config.toml
num_key_value_heads = 2
vocab_size = 8192
norm_place = "pre"
norm_eps = 1e-05
qk_norm = false
attn_scale = 0.125
bias = "none"
init_std_down = 0.0
optimizer = "laprop"
beta2 = 0.99
schedule = "wsd"
train_tokens = 139300000
Each number is 500 + 25 x the weight over the matrix's rms, rounded and kept within 0 to 999. Layers, rows and columns count from 0. Numbers have three digits each.

# v: layer 4 attention value, 128x160, rms 0.0867, rows 115-127, columns 0-159
# o: layer 4 attention output (transposed), 128x160, rms 0.0564, rows 115-127, columns 0-159
# up: layer 4 MLP up, 320x160, rms 0.0892, rows 0-29, columns 0-159
# down: layer 4 MLP down (transposed), 320x160, rms 0.0768, rows 0-28, columns 0-159
v115:518504538528494498527471482525478501490487498456468512535501551525559520550497499511520478467498503489486478507472490520475503507487504507466485506507574525477498557500501516477511517472512470480487508480476504525510516486458468497525474499489468523454505467524494519517509494507471533518509499495505492533483487499490461528529532478518474463529479504475518518458504485506484503475494492502444502508550484504509489533486506499475498493452460527525489500495510469495508497514512492
o115:484521484519542490513510499519532529497499478474484507481543527491500484481501506537511472488484484488541508513549499486510510488514528523517519515525479482497467467480473500480463495496552475490475501508510491527555505492503532526482516505487463490498482472498519490504539508499530473494512559553491511486497519510458521484494451495461505456501503494520521506482496514452486511523488532485525476475456514483540479474498570519498466522468529500482489516480525461510495499500483505
v116:475496525449487464466467494462490476510504490552473532516495492499484514485467482491497521486471500487511458526530507512503512480481476486546485515476470549498500481501498519536508520468508511498524545458517515509515547492465484514474512513527499510538534493465484506509485470482501493496501507494505516509514480473525528541464487496478528537512523482498526497473467456503512496502511519506471521527505518509490530473495502495516504524505483520531483542507513502468517522516495503
o116:485438511525523541526463535502490515521500465503484514499504475506495498508526511501462492527538505521503508447523487506516506489540504484506482512474505480487526482463495510496453479511472560484486489474452502513497495516469484517499495483493510541458521506525497479512512496505504479492528466533498468501475528508513521497495486534517484475492511491484486491530506492492528471520492507497480499487498504503525495517477522499496529462521480490475517489538474518533524501495523539
v117:501519492528499489478489475552508485476534517506490531487507492480497491507503505493523476517471497469525499479513449514496503491506506503491532503472498498507484490508547484511505483495474519490540480491495471500487519540512530461458489500512504492467524529518513495506488527449486467483471499530470513504519499484493510479472484477481521531507530521506515517511539466500509498494513515489536510514445490493528510509482498523503502478486466514489489513485499476475488479546504511
o117:498464507487501503535491512513523505507500444522527466511508492458501507491499506502502473505484485506510477518494500475507507494494487450510500502501505515488514500523487501452452522491459486513507467510485502506465509484509484515498512528493463515514478475536529494465482451526486528522528535464519507458506501507497494524473539486538487507513508479497496519524494518520512478492503468501514500513548492498507538503493535493547449543522476524517496441506509532523497501502483488
v118:487471477475470513477470488489504446448520508436513513501470496511503524483494481529500531542481522492486530516493498490533506466507499488508508521503529502523504503500498505555520503508532471480544494509522522471489458470520495494445510470489504526457465529514498476493500485477502515528546501528502503527516505500504469514493504498491514485498503492494533495473483504495506477486473527496517489508507530495507532537541515512504524507477521477490508474470507512504514520487495479
o118:508513503513508499507556477480508527511523496487494481518507506487520482482471512529487498479501505543492506492523517499480503515494507500527470517478478493489486520464519476489443519468477501505490500514460489503548513507509463528534469490518479464520456504484522495511450515527509502489457479458487502523549473499513525505511516505515505523488495482541520514525503469525519504501492437514521510480498494504472480500505529491520489473506525505538485516487512494480494507501480471
v119:473542487504496518516498508525494494478506490491509512501509490470512485560503492524493495484479477513502519479498509498487521508501502501514493512484488496504523486478525483523494505518492495499531458528502497472529511504548510504471509471497484498494509508529510513533504494491527495498485498483493505464507490533487487497485493479534527495481502531534527505508491481500476436507495488519516487453459478491497486484487505504491511538489539509466522499490519515477502483500506531
o119:517472494509477471479538489506480499504490496499507515495512512497514499476496466491498511486488493468504490503484509476535493519506496510492493492480496526494489509546481500487561500499499467513512487487507526465530495507515511483493496524506515510508483500499505496491475486529473493511480478519486508508517500485531512496507537512492475508499471503504487505491520499557500493482502496515495496530513488529493513519502427499526489467498483505565504498482501473483494528503471477
v120:498493484448491504476488491476495505506511502532475497492537522501509516470510501529503488485512487517507484509543553501525504496505523508478470503468475505511470484477472493463500493510449477521498535497535486501480474488523499488529494467498504519548474515538532481462511479531507490511518509516516513484479484474493516505520543498521514513499500457519500506526477531493515482488518500516562516510478519504492532512474489482513510495509472524501507478483494518489462494504480525
o120:487523507516512487508517490498477493471487477496495488504509500493496492500497506513481488530512479513501510492477479470496498484498496500500531520529509507524487527531494514532524516478468537525494495493482503508440497505485488467506490493487523513472517522479476485518503501428511521504510467482490481514511545501519530488490518454521514508541501518468509493471499505580484518512517478497493516504498524486494490456506483496475509521517535512441528540486481476511500484502513506
v121:464502517477492502478483505500516479499559507522463543493445509491497512462490485464510488488483493527501498510538485509501498522502491469524509500495451514524528461533492488514500525490503526502508515477522462508495528485494487511486492497530519500471523506524496486494507484480522511515477511501490515489534495481500485522502479474505499501496505509502518502485505469505493516435500509517469491525480483504494540495512496505536497500497506485504456526502477523496505492523503524
o121:493471495500516520506464502505501525524499474493501520527503481516484478518496519503489504501518501511504510492495511512492530482517484519482497489476530501464522501497522510487497505491470528499492464511450487518503505509495483506487499486488473521476490490516511468505507438512479458489524461511505480516503499480488523510522530549538504480501490481469486489519505495448510500532492502512503501486510492499530516495494521473525477493547471498501509468512485522498525497509527530
v122:550518471453492529491488490523524483505508487465516527495452516503468492516515488497481481525483474519515499487500467486513480489525490502481492515450513463496463500487431483494510489520532507498517493515494530491459502515500498497512518530518506512499522515469503473479484505504477454535495520509484498486523513436528487470485474548512518507487502523507545466500541468495506512526530526458513531514505514484498514487460503509481510481489467494508499495490494516494486496521483481
o122:493487535515501488500479501501527520538496493498521457490500488481544516465495497515500486461509519503474452533504504507509519482468502469531495474512522497502520537501552498490490474481492493504516494512507454470472502515506477494498512482492479503504466499524497501491484505493530529473505499457491549509501490515508532538471508476511461525505552484465468502520496481490487505498476470508537526516520486484484485533521476530530488520518503512491501496517515519525499487469488480
v123:511510518493474464510497456546478500497493488497471548529495517492521491542480470505522466496507488491488486476504454508489497507513511514451504500477511509512480497494524493501496534484494520493523519502489487517505481515509518499460486511488492499472501534525471523502501519483503502463451516510497499523505516535476534499467506474512511497514502480541501489507537510501518511544477532513581501523525448491507494502468486486476498471490471525515515489481498483450521470535522543
o123:482502503505521487507474518516522475507498467525544457491526522446504478493494489501513477547487510466517496509522479485534523506526484467521528491507469485518525486545482516468454481481511462515498468488484473514489501484531520517500510514480478513491529475475507480465529476507479501540532502504485486494500498529495483517503499480501506496506538488512506541506476503472534471526495489496524514492499519530535502479501556504535472556505505468475495472504489504519484507502446491
v124:477482513520532503496477501446487517493456484515554431508529486522474483512510529510500500487534507493463536492472500488476501514490509503499457466515527484468501492492503497491489529530460492520428490530516568515525488503457530484505496539488503478529505499473506505545468526509496505459503480516522463545517519539509499510510502513466514493527529462457495482487515513499493484519510496512472512488524502500514489487499507486493478494523519486521484501516548503512498510472488497
o124:504504502509496539492512511524502459505522535481501514488464516533491538509501472464465496507491492510529500484506484513501466527520502520489505497478452510525480490470503505536556470533527483457535522483521501508519485479493503527492502490525553489518516495487489548516528549499509503495480523503500496465471473508484470467511488518502508492494494502556521489502469513529512491467510483521474486526482541472464457532469431502493546480457475481502495541489484507480501527479521517
v125:532474489434482541482459518505517469465508502454481478519484539576528509565516486516501467544506500523475504521502486495477530509500515512449450498470519493511475510521455486523510532527531470491502500522534505516496429479532441542497482498520480489460494510531492465490492472512489507492493484469482502551497503504486453502528535500539479429490441472508526489479502505502503498441503486522520470477514513543502501506500495486506530495504490507507499460495475515539500494504476505
o125:506539503514562489486536478496539519496500495450494512488512528504495464457470494532520489512493531509508497509466509565502496491525475552499554490494477504515465523533522517474516495468538499464479472520496463552510484513522506476487499462490494465493470496478484525515488520502524501446480491534454521547532480487519527500496537502495500507482498484527488506499517482442498493541441491507550504498477515491501476475521498517508499526471538520470468551472511451450475497498494483
v126:474483537484518468521503491436495508508478530532511453496520483488530476485512456503538489461507492504529459469487505506496499527499524500510499509507472526492508509518520500492506514520479506526461483504505499540491496503515510491517492478490504479500449505503476518507507528509490560496533484490492480487492512574500543491525514502487504513510503420502519476475480520509484487521460466550520477482510491473525459478519496488492474482515515480494521495507512504498512483496526557
o126:516531494505500516481505520510475462494497503493494511521476510516462512537496525446472500568501501489515521469527482517509503499521516532477512535488492487504520490469477522552522508519505501493511507479508505500496502500507518504485487472511511503506531504447483498482564496508527510504471475550497465513508501529483427461537482505492519487482517520530492537461508518435490509492506503481481492501475521522486497484476512455509538515497492459485496547485468469486489517485514518
v127:495508496545525501476528517543513474500459547511520479478533468505496494505513497499479490510511541476503495475479521517490473478495540481480502459476508497487522521507519472497489488516481501527457492498490523483497492489491539456533499477505507469546535528501535539462519503508521476500486496516513486505481492509535509452535489497507521528488512511502490555555513542503497507510532469488529531522447504495490516525470503466564497490520498515478480474508499512494502496498510489
o127:516488504474461544495526480469493496457500481527527484516441503504524525493505513494518526513471446482480511494483495504512478526485484492514490500544495499532499503534480498466523522502479471491497474526487509507476500488533491499494509541520530462499515501494482502531487522486517557495506527470472548459519509493496504492484536476498487491525457530503492464497485488486493537467543479513488522518531513476503498494485447539475499537480476513495484505488527530515519486527528485
up0:485476493484483465528455485514510493506486511516528480493495491461485462452513502535529502500470518503479510509482525552511482514514465482514509453535522501511485472576532494473505497483470501508520448517491506445485528489507536504528520499513498501475504473551502485481441472515468513498534486443543519478454483476512547552467507497521482536509479490459521436527508500506486465499499503512489538503530500467528538488531478518501480500518486543534525460528512540521516485506510517
down0:521521486490545474479482520513478480493475548517479494496494506462486534570481502535466463508555543526520516493504488462495513459489528517498464525471518536487455501471472484542463561544487503521558486460459527498446491509505463488463465468537504519536520485469488465501529516480484523492493503494521476515524497490461433467569474521521511497496477501502523524473498526534509485526522499496490508511478501543460472484495555471471513481525492498512508530498497468485523503498545493
up1:518481490496512461528499516453476482530530475512478489429510491483487453506525539493488544522459508485489477512500496513465521536488453554495490477499498510479533482538483508515499511551472511536466503485528475511547546473501480505456522506534512492496482478510517485473463551459516500478480490515489479509498499488482482510503468484493478504471484498487508522487462493488526467438482500519510454479480512536550529531497511488540482500486537503498487529536521523480522546530520508
down1:494488515482515535543506452495499502492472490446488471515504522483515501508491511524523483510484477522438485475468503490513532524493525478485464499521548515521526483527497487489507466534493466473503496522507516539477539451517475464509512519489530536506517528535500520505492469499466492516475460522452487528458500485482448483479499520489471487497537485528512521492536552519546491516499525523487503547460490490540468551438479490534487505513533468488526482499526482527477487521475471
up2:532477480530489506501469515486481470487497515506509471487464506522486503541468498500494498543518459528537524488533513488520477494493524506518481501506498484520539503526460481531513497483474514516475484502521506492480486461486537469513493486506516519532505522465499478514468500482517502509459462514534493513496466483512474514519504483534522500487503487485505472475515495510475495476533520514453498500476522489494498499525498475489522506481497482506517482493535507514520524494528510
down2:486472508529520547509503489506522496486490495510498490471491515480490489458484537488500495521449518502498502515520496468505499528498456540474474469514517472507469491509498523466384477518497465462498519494472486499484529517517489487439531503497530534462500515517501469513494491459498530453538499528511543513524480505476490500500499518511461515520510523508518527501496511537515494501502482480515494515535523483524517520496594523501451525498493509491514520514502482463496511502452495
up3:529510495450482476461524499500503528487496483485490532444526538475458509462492463499449453577500493510426527516509563524532462482516515508514480490516487480432492495506485433487521538498479530537502488547504507450517492430507477511471498555512516516534528512486460471490500548531520469494481531523506505521464494472515526520534450536499474502456460447524486528480547530502502485450482516508503492534511504461523510501505460520492520468480464489527526497587531511525538485504509499
down3:493476500492499489482492529475473569535584551471508496490488464508465478519458517547528480529541504459485500495457498491465506502517532453537482519502519526521510459490514491477557501528503530490487508493471506460463465525543496512518521634464502551495488522553478474472507486508472494481521493531499456497475497506485485495521517522489495490484490494497481486494515502487494470485529498473471522511469497512477446496492503569489515501513512525457523516500542474490456469489526491
up4:479511487483500539453506517512417447540529513480563487486481496542494485510553462497497514532518463557412563506484484509419511509507436535477469501545517489497570473484492480549529542510453524545533497541525519485533502501493512511444537497508529433476452506466487545497443511472536488507497437443531425493513528501437506514460477500554490463473491525500450474445498482491464464492551490506445528535506507467560508526500477504490502547564536487503507549528511505519515508539515478
down4:455444521512519480471528534544476529460464489489513511480468499485541534475512456518488397527529503519536482575450533474483445454466519526464535482536504536576454530476531486521495501567455507509535545515460490480420537447505516524534526534478498504516430511502484524492482514461548488541509466496536524550552520445534514508497517463509448498506475477487488490495514469490484499456586510497473498487507473504520500533489488522485536520474413517559492538497501532456564517502450503
up5:497520499491507492511485468488505502546523519522476455454495518487483499510484467504489460516505500508501497512517538494514512520511525498507509479523468453483501489545479506491530497491514483492479468475517492477504511505458496502494508486492523487474496496488464474508531502482510528519529529516533489510484478516457515534534484513503522534521453490489552542452489534510491515502492480510506528526451479496546511497516487470496468516472468508475494542500490494495486510535481500
down5:496521474508497511476487501503496514482502520524507469483503474512517494502506532460514522541515473493496531483530500448473516505453523493494520495508537462509486479521503494499481498492484493465508464471491486502504493472533501516481530506476495489518494514462516521490526489433542534471512521496500494501489490464520478491526489480502474514522477531467510510485497506534532496509512491481515479521506478506498520499508570484515473518502530502487463525501544463522490526503490513
up6:473482465490526536517494546468475523496548498477528483500493458524497471523509499473506496510492494535463544471430480529488514508499538522492467470496499472514536506506500486493528504515434546522514512478543501503523522454477498514480482539492470483473481519483480505484463489485533478529516461468520437513528483492483463542486508459568493477504544489516465539455488485496475502434504495481478482488526501497559545543503497489482485495513556505524466524501514463522505473509532536
down6:494507496533490499497485516497500481421429552510505511488555485484503473475494511474487488463504501525506514490500544472513504477506501517504521509479525525483482462498540508472477541531483455540511511459491521439489501517485497521477520462467489490535476536501528511465486427523527506504460510564539525533415557507499471551530519488483478493487518472493496506506516507483552506565483510509533494537516477471522486442473477516531481507429507490504511451510531533490521499488540511
up7:481495484524494463525443518493473499525495521491490482472515507503512528502473518509517503542508501472484548491524516501544463519515496523549497462508486475484509493529493525492520504485508520515494500496512491494486478524493544479519477490468493573461544515484488462473492460535515546469519499499551460492508469513525475510515462514552476502494504504512533472503475514494461495499488525491479473514520495484506476499495500485488476497505500467496523461511553486516525540488485485
down7:507501479493499473510511496489472496526454469495495498506505495501497481510467506514436507480514526493547472510503541510472493476491487541488504481512544522490510501490527505496332514510497528527510495492520491468485527527525485534486487497482547476509501506514511472481477496503502480478481473506518516505502473486514481506489527529500512497492509511513483525484520505584499474499480504514506519515475490499451471481506595458485496504532490531521526515526459508518513502511474511
up8:476474487530490525483477509490509505504505538484469456473492491475527486496476484484484525509477510477525542479525518503512494530485512496542487516479482489489510472514508479503520496528485507495467510464491464502523510513521508505544471499468506504500528514498524484491514544551524467487536489526492518492490478519511484518523481551526450481500447496491493465532496518498484527510485513514497500467515531525498489485505493507499483488498499501472522493502495480479537507460509508
down8:508517512483510497514535525462493521491525479501533450488518502477508516428512499511490458525517496499478494507515512528444492486476511502507495499492503480499504499501508476466480503482528515500552538480484509524516514523486507507487528464490499478507465511494454519550512507432512475515531497516491474516473527460492512492498502510518523537564485479513475534476505515466500489520513505521476495520513488484512463522531517496485493489521477531509499496478488446516520462535512511
up9:509536505485487453468509503498437540524490505489484504515524525474493495494460510570464505522511509474476531535527571505505533506531492547537517496511476487430518450548503524499499517500509508516478479508492442458512483530489512509510458467486502469507482441487480481478531497513505484491511474492547490546508495508520494509550455494502456477467503498505531498538533483487458523505525474508499540461511475544569495519492469496491477473554551523518543477489532473499538477503474500
down9:507504529507535556547507515501502476463500538476451486482443500479469522512553485517507513472479512557507452513454452470506500503485509472529484502512496493485529485499517541516473507524492515483520503519525476501472455465511512546506524464510515514478483503515550482529523536431516551460527500456528482473518487464454465510514497486518527468510490487465538502477530498502518497518529493502508493536526539501444504492497502466486548494486490510463497527504489543460523526481491496
up10:520486502514484510523491526485471495498459487521524539489513492517491507529470483512480514496514523496536480500491497465515487498503499516504500503505513478506482500501499505498491479510512495528493497485478478499483529515499505505475532483466502516476500501481521470521518500487502479506474507481533509494480467507499490499513537506496482523488503522511519487500536500500483494494496475502496494526498493508484489523487495501504483506508493518485498509501542498468530511530509493
down10:507495501492528518509492504504504478486484509487496488500516477470479500512537512517506476530526522505483504499506485489473515517538506525534452483507509477500512509472520500515338506515489509530491474502500532521508511493483513487494511521497497464505495489534505497504503502487483522494530488449453491519509485499513491495484469489537516495541507491503503544515492488448525485501490510515511529480506492491489508520506611491493464509479492485507498494515479532496510498522496492
up11:505526496486483451489458489514533458517496519506520481492494545535511508523478511489510488526530498479488508486551514481496464517510506488567504497490454467488513520521457501469511498534476473480502492552513486490519474481456521539523532515529562510512514460495517465515498537507505483491487471523524485474493471512474516496504484484515504511497474514450512514507498505502526485525517471456488495527500503540506481519539486495478477457468495491496470483508504538511508537495540502
down11:525493515492443498487536465520510491470510496460502494520468501517453490507477503463483482531505480515539473531483534451505489517496499511530493498544495480488499507533504491503458532518452472484525496484468522498506483522474536480498505504490476522528508534469445466497503507500480492505481451499489484498506531469513513453486531504515478502499492528519483522479523507525463497485534515508504522547527505526510487521506532487481557490513508502485459534512508494508482504524472500
up12:569534451521516471503475493508495461497520526505490510440459572476493507484496521481510478511500509486532527476546523491508441478495496485530469514527494492501526541501485520491503485506482490522548515528526488473471487512481513474466541538556526541487431479518493487486495531508516512489458504524534517507512457488517462502538493501538509518453474484505545516460525531519490465464545513474470490488506507473532490508563466475473447514480496481535517509467526462487503498527549474
down12:540483475503509519479507474518537535508536512525534478479465521527484482480456491499525523506513487516517533522509472501523488510516533491544464486530434490470531475501473495503398516503492507471500514458508482453418507543479525490515511521491482513490488562501482468513481477523497507444523489527509532518482497466499476488517493507542480517501478497492508493498472504518482496511507465536521480512483488509501520493473618510471507458471486454519583507478524500538474508484535484
up13:506503508484458482522507506467526516496504520499475487490461517477523496483488485499520491520504551484495516512519546485537478507519519484525477477486480512498499494483454478522513479445494482523498497489492463458492481496497526529496501536520538509522496517523483452490511524506541514471527511546495508509472457515508559536455480527498477508485488487493505488509507496531504481499435500468509497529510490504483491519502452542467517490451468480501519513514545523502498495547517484
down13:489501482498505503474493501480514496513510530503470539518485464508496491493488536508501510519504495505489500482495475474518519507482512463485510501519479507518482485482522530525520526486498480461514483479486514481484501535480495499495503555503512532507460514518528485480521487488512521497510491581474482476535535525505482489521512495534519483522494478477506471487458467533494522509513516489483494476488514503493521495463553513524509486444495508527543497449497471511445493507497491
up14:483490477465481528501485500520514507484527465461501510508463523564510500504446502503462525490469503540493485531523460514513490538500557525518479461475473456498493503496512474500514461535463487534472521510508478492540493458482492534467486518483539519507515537482489508509499486487492477503517490476540448492512477521520527503476454540534518464528505546473495527507484502495499517463446513539514505498522484512502510580520461509519490508462477489557464513504519511434511488534587491
down14:461463489467474501494510484519557504472468460541487494509537494495550561495462485530508534495494509486491495503514524536462492470463484484460522485487475509520461537478540450497452469462549507509534487497538522516490452447512454554540517477500490481513508539504511509506536498522479506519476460477499554529527515492511510518460472523484500501512505511520521557520473499516484506536482496509527519488507514510463448526472563502512563500483478483505489473514467484524466480498519513
up15:491492461476545538465453483469477463538503538480537507470448505555467504482452536523476517486543476502460536518538530513522445471500537507499469496525526504480496499536481527481512501463496476549535487506517506502514511468476517490460545448523514549476446467492505488476459509509506510484487441522533489505512437426493481558505499495527472508509485512509547475498519488504478436499505493557498524500510504500510509487534507504473459524508542512544549483496553459515517526523520461
down15:506515451508508498510516489542518522496501469490538522470508522472487494492434474523520546528492489481483484487494484489480481487503501516513503507506516483561549472531520512508413478466504518544494511509500459563478491559480438486501488453514500504497540497498487469514497484531513489489506465511492488519496437487477469506508508504481507537463516532487506437472492473612532508516521448510532514529508496454483470490507603498489467489469486509535488456515535510453482517513539502
up16:499515503559548513516480523504486528529503519503481528466502451498496500509466529519472497529486511510478518490442495487494507531520527558491490498479500457471499488480477509492511463495481546521512501526501520502509495505506523482500497492492496475512510474529526520510460525506547497448508513469509463511484468530500462523520449521537479470514469510492483528502494477502492494503426488516512517485460487445481488485505496483524523473520498532534563512500492445463524527496512512
down16:506472492501465489531504537515511456444520488473527519484466537509509507473526461494464454495515530502508491533561536533497506476480516474510518473496533528524496486478502472460485522530529488512515481485470508476500528467465469620512523476481470526487508480495494433511516524477465523468519488488513514504488515475494505505495569495519481498454495503510490543458524498531465489530528495491485500536513483530497437486513487493460500517480515533472486548473508515514542486463504529
up17:469485506478505413468488501494458492517558495517471504486475490471470501530442485541513530555501485476494489515565504510505513567499513473474464527513460526460560477506491506478519499493483513492461480478494481489525488449500544491522533464528505506518514485507491498467479467487502530513526481477484536439510507523488492503542490460509498478518503544481526436450480489494477493476529478478469552495510499499508512507513481494458492463522495512587516514511519485525497518546515505
down17:518475462491499460481512493502474502509462519471485506516533487476497507515508512497500483471487496506497441522468475477485436463529486483513491491526482489487469498482499510515463481550438534456515492488511486407513488498559520557507530527518486522487519516519472467550510472521481481515522497489478516535504468450519525502506512486469550546527493518504479519529536449497483512500529531503535537537507502553494498524520498521508526528481435503512543566448474486529497481492481497
up18:525488480469566485531492528487489538523541491501516476479513471507485498524440524556468493482508513518510551521504524510475496499488501522534488486502442508449502520514532513481510494479491525482470498523498432476512485491483478502528469454461475514539508516505459488489483507507468505520542502428497449478508476527517494487526521476524500484509462488496529476531502528473463494481507472547516503488504498482484492523506492481530481439531523505503522514500543509509538502524503521
down18:465548560538475503486514496502492502506501509516476536514503496483521495463503476470501490492488473488504469471505496475524509511488495476487524473512570482512499470499453514525522498508512472530529502473492554480496509511532504528474533518514534469452503489499525483503544438465496484459466499570472517491476490508539525527478479504480497503472523505478480486485499480523535493547497556524493487489530497493494530509510504525496515540469510500533480460515495461483468505465498493
up19:473482491473504535538462516527490525504501487467494475500493507526525432482536516506494440469532490519515503455506478480528493512527526457515522478545510480521526521486489479486510497515472484497490478530540498485520512486466511481518495474492513455468517501482494492519453513508535489464492485521485520478515462488465481552528509490499515511462505545510516519460501473482502499480523508502476526527466526515503481499483499511497501502493527521502490491518536507512492533465486474
down19:530500474513539469493499518520472478490518538489528500510509551495461530484541490518488512481477516520521468509483525497500502478485488509470482502522506498462500528519484521547472511502469497476493525478482516458539502462510534517491521497514456496496488511493456521539505483495502488514515515480503511481509530472501501492496497451499474519527470514460467474497501508479514487497521482534493495529522481498515557521494473460513499462495512533508507477467482502471518481504509550
up20:477474476526518437464547490531471497575499508530534473505510512487477506466507478494509461528479491453488497504495505505505457486520484493509474490517465475537526502499468510517533481485446519480481459525498512489508503506490569483475495526500512500514516517494439506541465520489488532528508535475486502490491532474529482502564512502557436490496471592513457490490544461489485501501548496516483501501534486502553497555514477481470524488527524444541561489517513454507512464545479503
down20:448499487465480489492451517464529492463528460493488565500525505466500468484445504527474497496509506513493503534520518503519494491474465546517523506497510519487516494496507490462544517499544513471526521480504457622542487474466472491532516506527476471558457472502495588496529520444519460454531466533506522540575494487525488459496505527487450529523496452460538484497476510510487488503461502485497519530483530505486507471516534474528496496456452516499487482497503521495531581494518502
up21:482577516495516442526447465525528501489538522460467525464441507482484502492483532490516528517477455528468495469548524478483489515491495540534467499538471448482476484577505414527536521500482485477484450519528477476490486508501494516480477477541529516574496480486515477496476515457458497494523528513506492514497521524464505493544412503513475546507522486479535545472554509498526492475487486468460510475480522453555522544525463514528449448482499490505499544485465494431545490537479509
down21:512524520502500446473509523464515460536495518509512550525480468461504471527506529525471523549496521510530482521492525448495522468529507462486505469523524460473479515472474529489455514472484518432530500506492492455473541508469443558523522514519510500515454456486505519487499482512513482495528527486492536488444570486444502525508505524504476480496487464483495475518496477511463537546498463520536535562495564574461459481499514511524496493481493481522509435490533523513512496484503548
up22:507487483485510511501475501472468458490522512495499460525479507491485539471468457518492478520551485482493523508525510495540460528513523467531475514513483518513546557514489497513541521515512500525479472505535458510494483466471518496520510486535504483519496517461449507497479515494482543527554483475484522505491448501537480480477529505531515489511455516558499499483502487518475510472454464476431517475497487534492486523496484478507487512472460509510527533497459505516477544501501501
down22:446523501498549473513445488506551509480486506490488537510492502457498512492506514539494468469492532528519488461494497545509521536525463558429504510479567492477488473483510476483545523488530534508535460536458496466497486520508450498454482451475505538551463493496534459476531430452498472489499513505508507527549502518517502520498482566491457501517515501468519546541520529483514524515507506479489499469451523527541514509515478517521474502539484508450516515498478477461492519476474486
up23:509530488466491460470489514481487515510528561501486504514456493519481504493532494493485542531490488505505504448498485502539433515551469466515502522575516502503500474480464513535514528490434526509534486483492496496523521500477510497504481493562486503497542486507516477502448491475552511482493503524509485470502486490473521497509462478495473514464510530503510484494506478489491519531515554481438514487506479484532490519513485496478525527507552470515487505477487472493509508472482524
down23:496492427499524482503514497484509510533514507487502499518513494440493527525481488513476517492503517518545492479483474485529466520529521544499473539491477511532496519538476473500519475497501469509509499508510446488494472492530487505491498524519457505508523512505474477520488495501477499514487505444429506496526479488470505465496511487500510493505512544488476533537511504503508461470520536511493499516504496511491488515524530508480478523494514474531462517545518500486479508486528485
up24:436517516503491510491480490531507523522479546494490523496514480453486494489532467500518484501493476481490483446546510490534521499515531512517499522520550499505483466506497518466494501522499480526498517478509536457492505504498525508484506496498540465488513455492525520492544495530544493453481498527513518522446487493499501511512460552491452520478466510517516517494514504508512469548479500479479525473503500482537497498504476536494497530478498479507501470524501477490518504483538476
down24:536484474493499515507507524454506498494512420471490497487493483536482501500464543552477524500554520528509508503488518485511482503463493525482493483500506484524511551468499513518498489493487522485485467542493466520476481505506491489514481496476462506502493514513497432508469486474483495540510484457506477470545495490513542517499523475524500479470505493523525470523507516554459500517501510509536482482517455524488507529474549483534514455524527520473493522508506523503487511523482505
up25:544486497507502491521498514487476536483509504492507475523518498502524486488508576489485503500480513582508495524486474513487502511515477512485502482520494491522505445509458472494508493537496489497508466524525503474531508465498496539496480484496481486501507407508473472543541521513523513505474484451554479547505477511444496526522491477486500484464530489445485497500508495503500483485508485535477514482523480513547486516521469519484506494502501561536485474519474478533535455501514516
down25:495543475507506480474493501531509538491490511469512515503509557521492505497513464527552537473504520492530510494476521524496490460478456505492510484474475492522524510471504520482502495465468469476523518490564503550519537504503467473505469444500479517466454541511523533475505517503492498443461481503497529460511502516546535493469505538525530499501442508498504507471455502506515482477465483534477507492521528469530523501506507486517545467458526466521488484484485486526492523483510467
up26:489470502505552490556503525470477498527522515526495484538462466519524502532493530474514483519531469530507514456524476496486450499535489503522467480532507487538493434548525470519517540480477522521510513491541556476527486505458513523508507494471537458493467514517484476480489524499509477486552513483510489504503467431455472549490482480544510531467510518494488480539468522472555501476476529506447528513472423475533508485483502530483493453508553518513533492526505482525539486465490519
down26:496550484492508509470470495536450536523499521489495491543470509578510492509498495560448474484488461470549538518504527477467527521540483486496542494496551519526532514470477503468523498503513490547526491499506481499496481485504450471485530506492505516495455468511484518490539492542489515502472471504487495523499463550482492487472443512511503495486432488529532537500455510505549514465511465502513470464513483524501512486485541483475462488558492505500499469520495527500468516490431516
up27:470530490519538517460537486491495435543555497498526506481488500536465526541494486562444496524522526536500466540468535517464510514495487555506484448507527485488523534552498507510541481479494508531470483553507456498482508487440511515439523476525512476509487490477513479464463515467455465506516488485523511496491499427525469526458518542545469503503456491492473513441513547505504493439498448494470534486483500510513545555473511494514461494486499476492491541508524517489476510543496493
down27:516524611550517464473571505504499495517406463484543491548486496493530525496505520471552481464487497480515490492485517508484479501485526498494501522466495541466522526498524509492516466508482477502529487495548516484458518528503489487481522529492504552504521527489494472502517468508499518575511505516478537471462472520531524484475490495451526486472513501466489500481506484520476510459542455492508514496496487514475535519468466464458511510564495496471478506482480489528487468443477499
up28:544461511497531467514507530443465460506529561517473478503507523489504502478485529494500533510512500549509482490523519503463492459514432532475493520464471499480500449503487502529519495504521512523494467518546470500529494515468486527470523516518513518507505468528474455538498499543541546478534522509530474478500477513477491525531490497502507473458493491509519462515463451507496505475517498482475482561473475492516513507484474494490506497519518514496492496499508527514483530523515465
down28:483505499509490533540465480497510507488472500533490464471485471531541477465486524495562486487524498494510509516514537526522502538501472477497503526513490486505530502488506506490511544508461488506499532499493487509521499493486522492491471472500488443464503504455463477509483498443540478517482501521488515523509473498474529465496478523535519460468465489506508489535506496500520519490491505527478485496503499542466460503536514509479531517481485531519455528554551524503503505541462452
up29:490474506502467528522509474446451507494496456536527478491497449499539475518496530493476491489470547527445530533497516510467483459484457502496471474530495479501532486537525503489520531509511505489496489524493500480503508499483482507484486511471494509511490500528496492473495468514524566516532475519495487499505499473471502522516501521501486495506467477482463511500520484502497526485480484471518500542506460481510536507576485499485433486551510547513515541503555471506524472525488515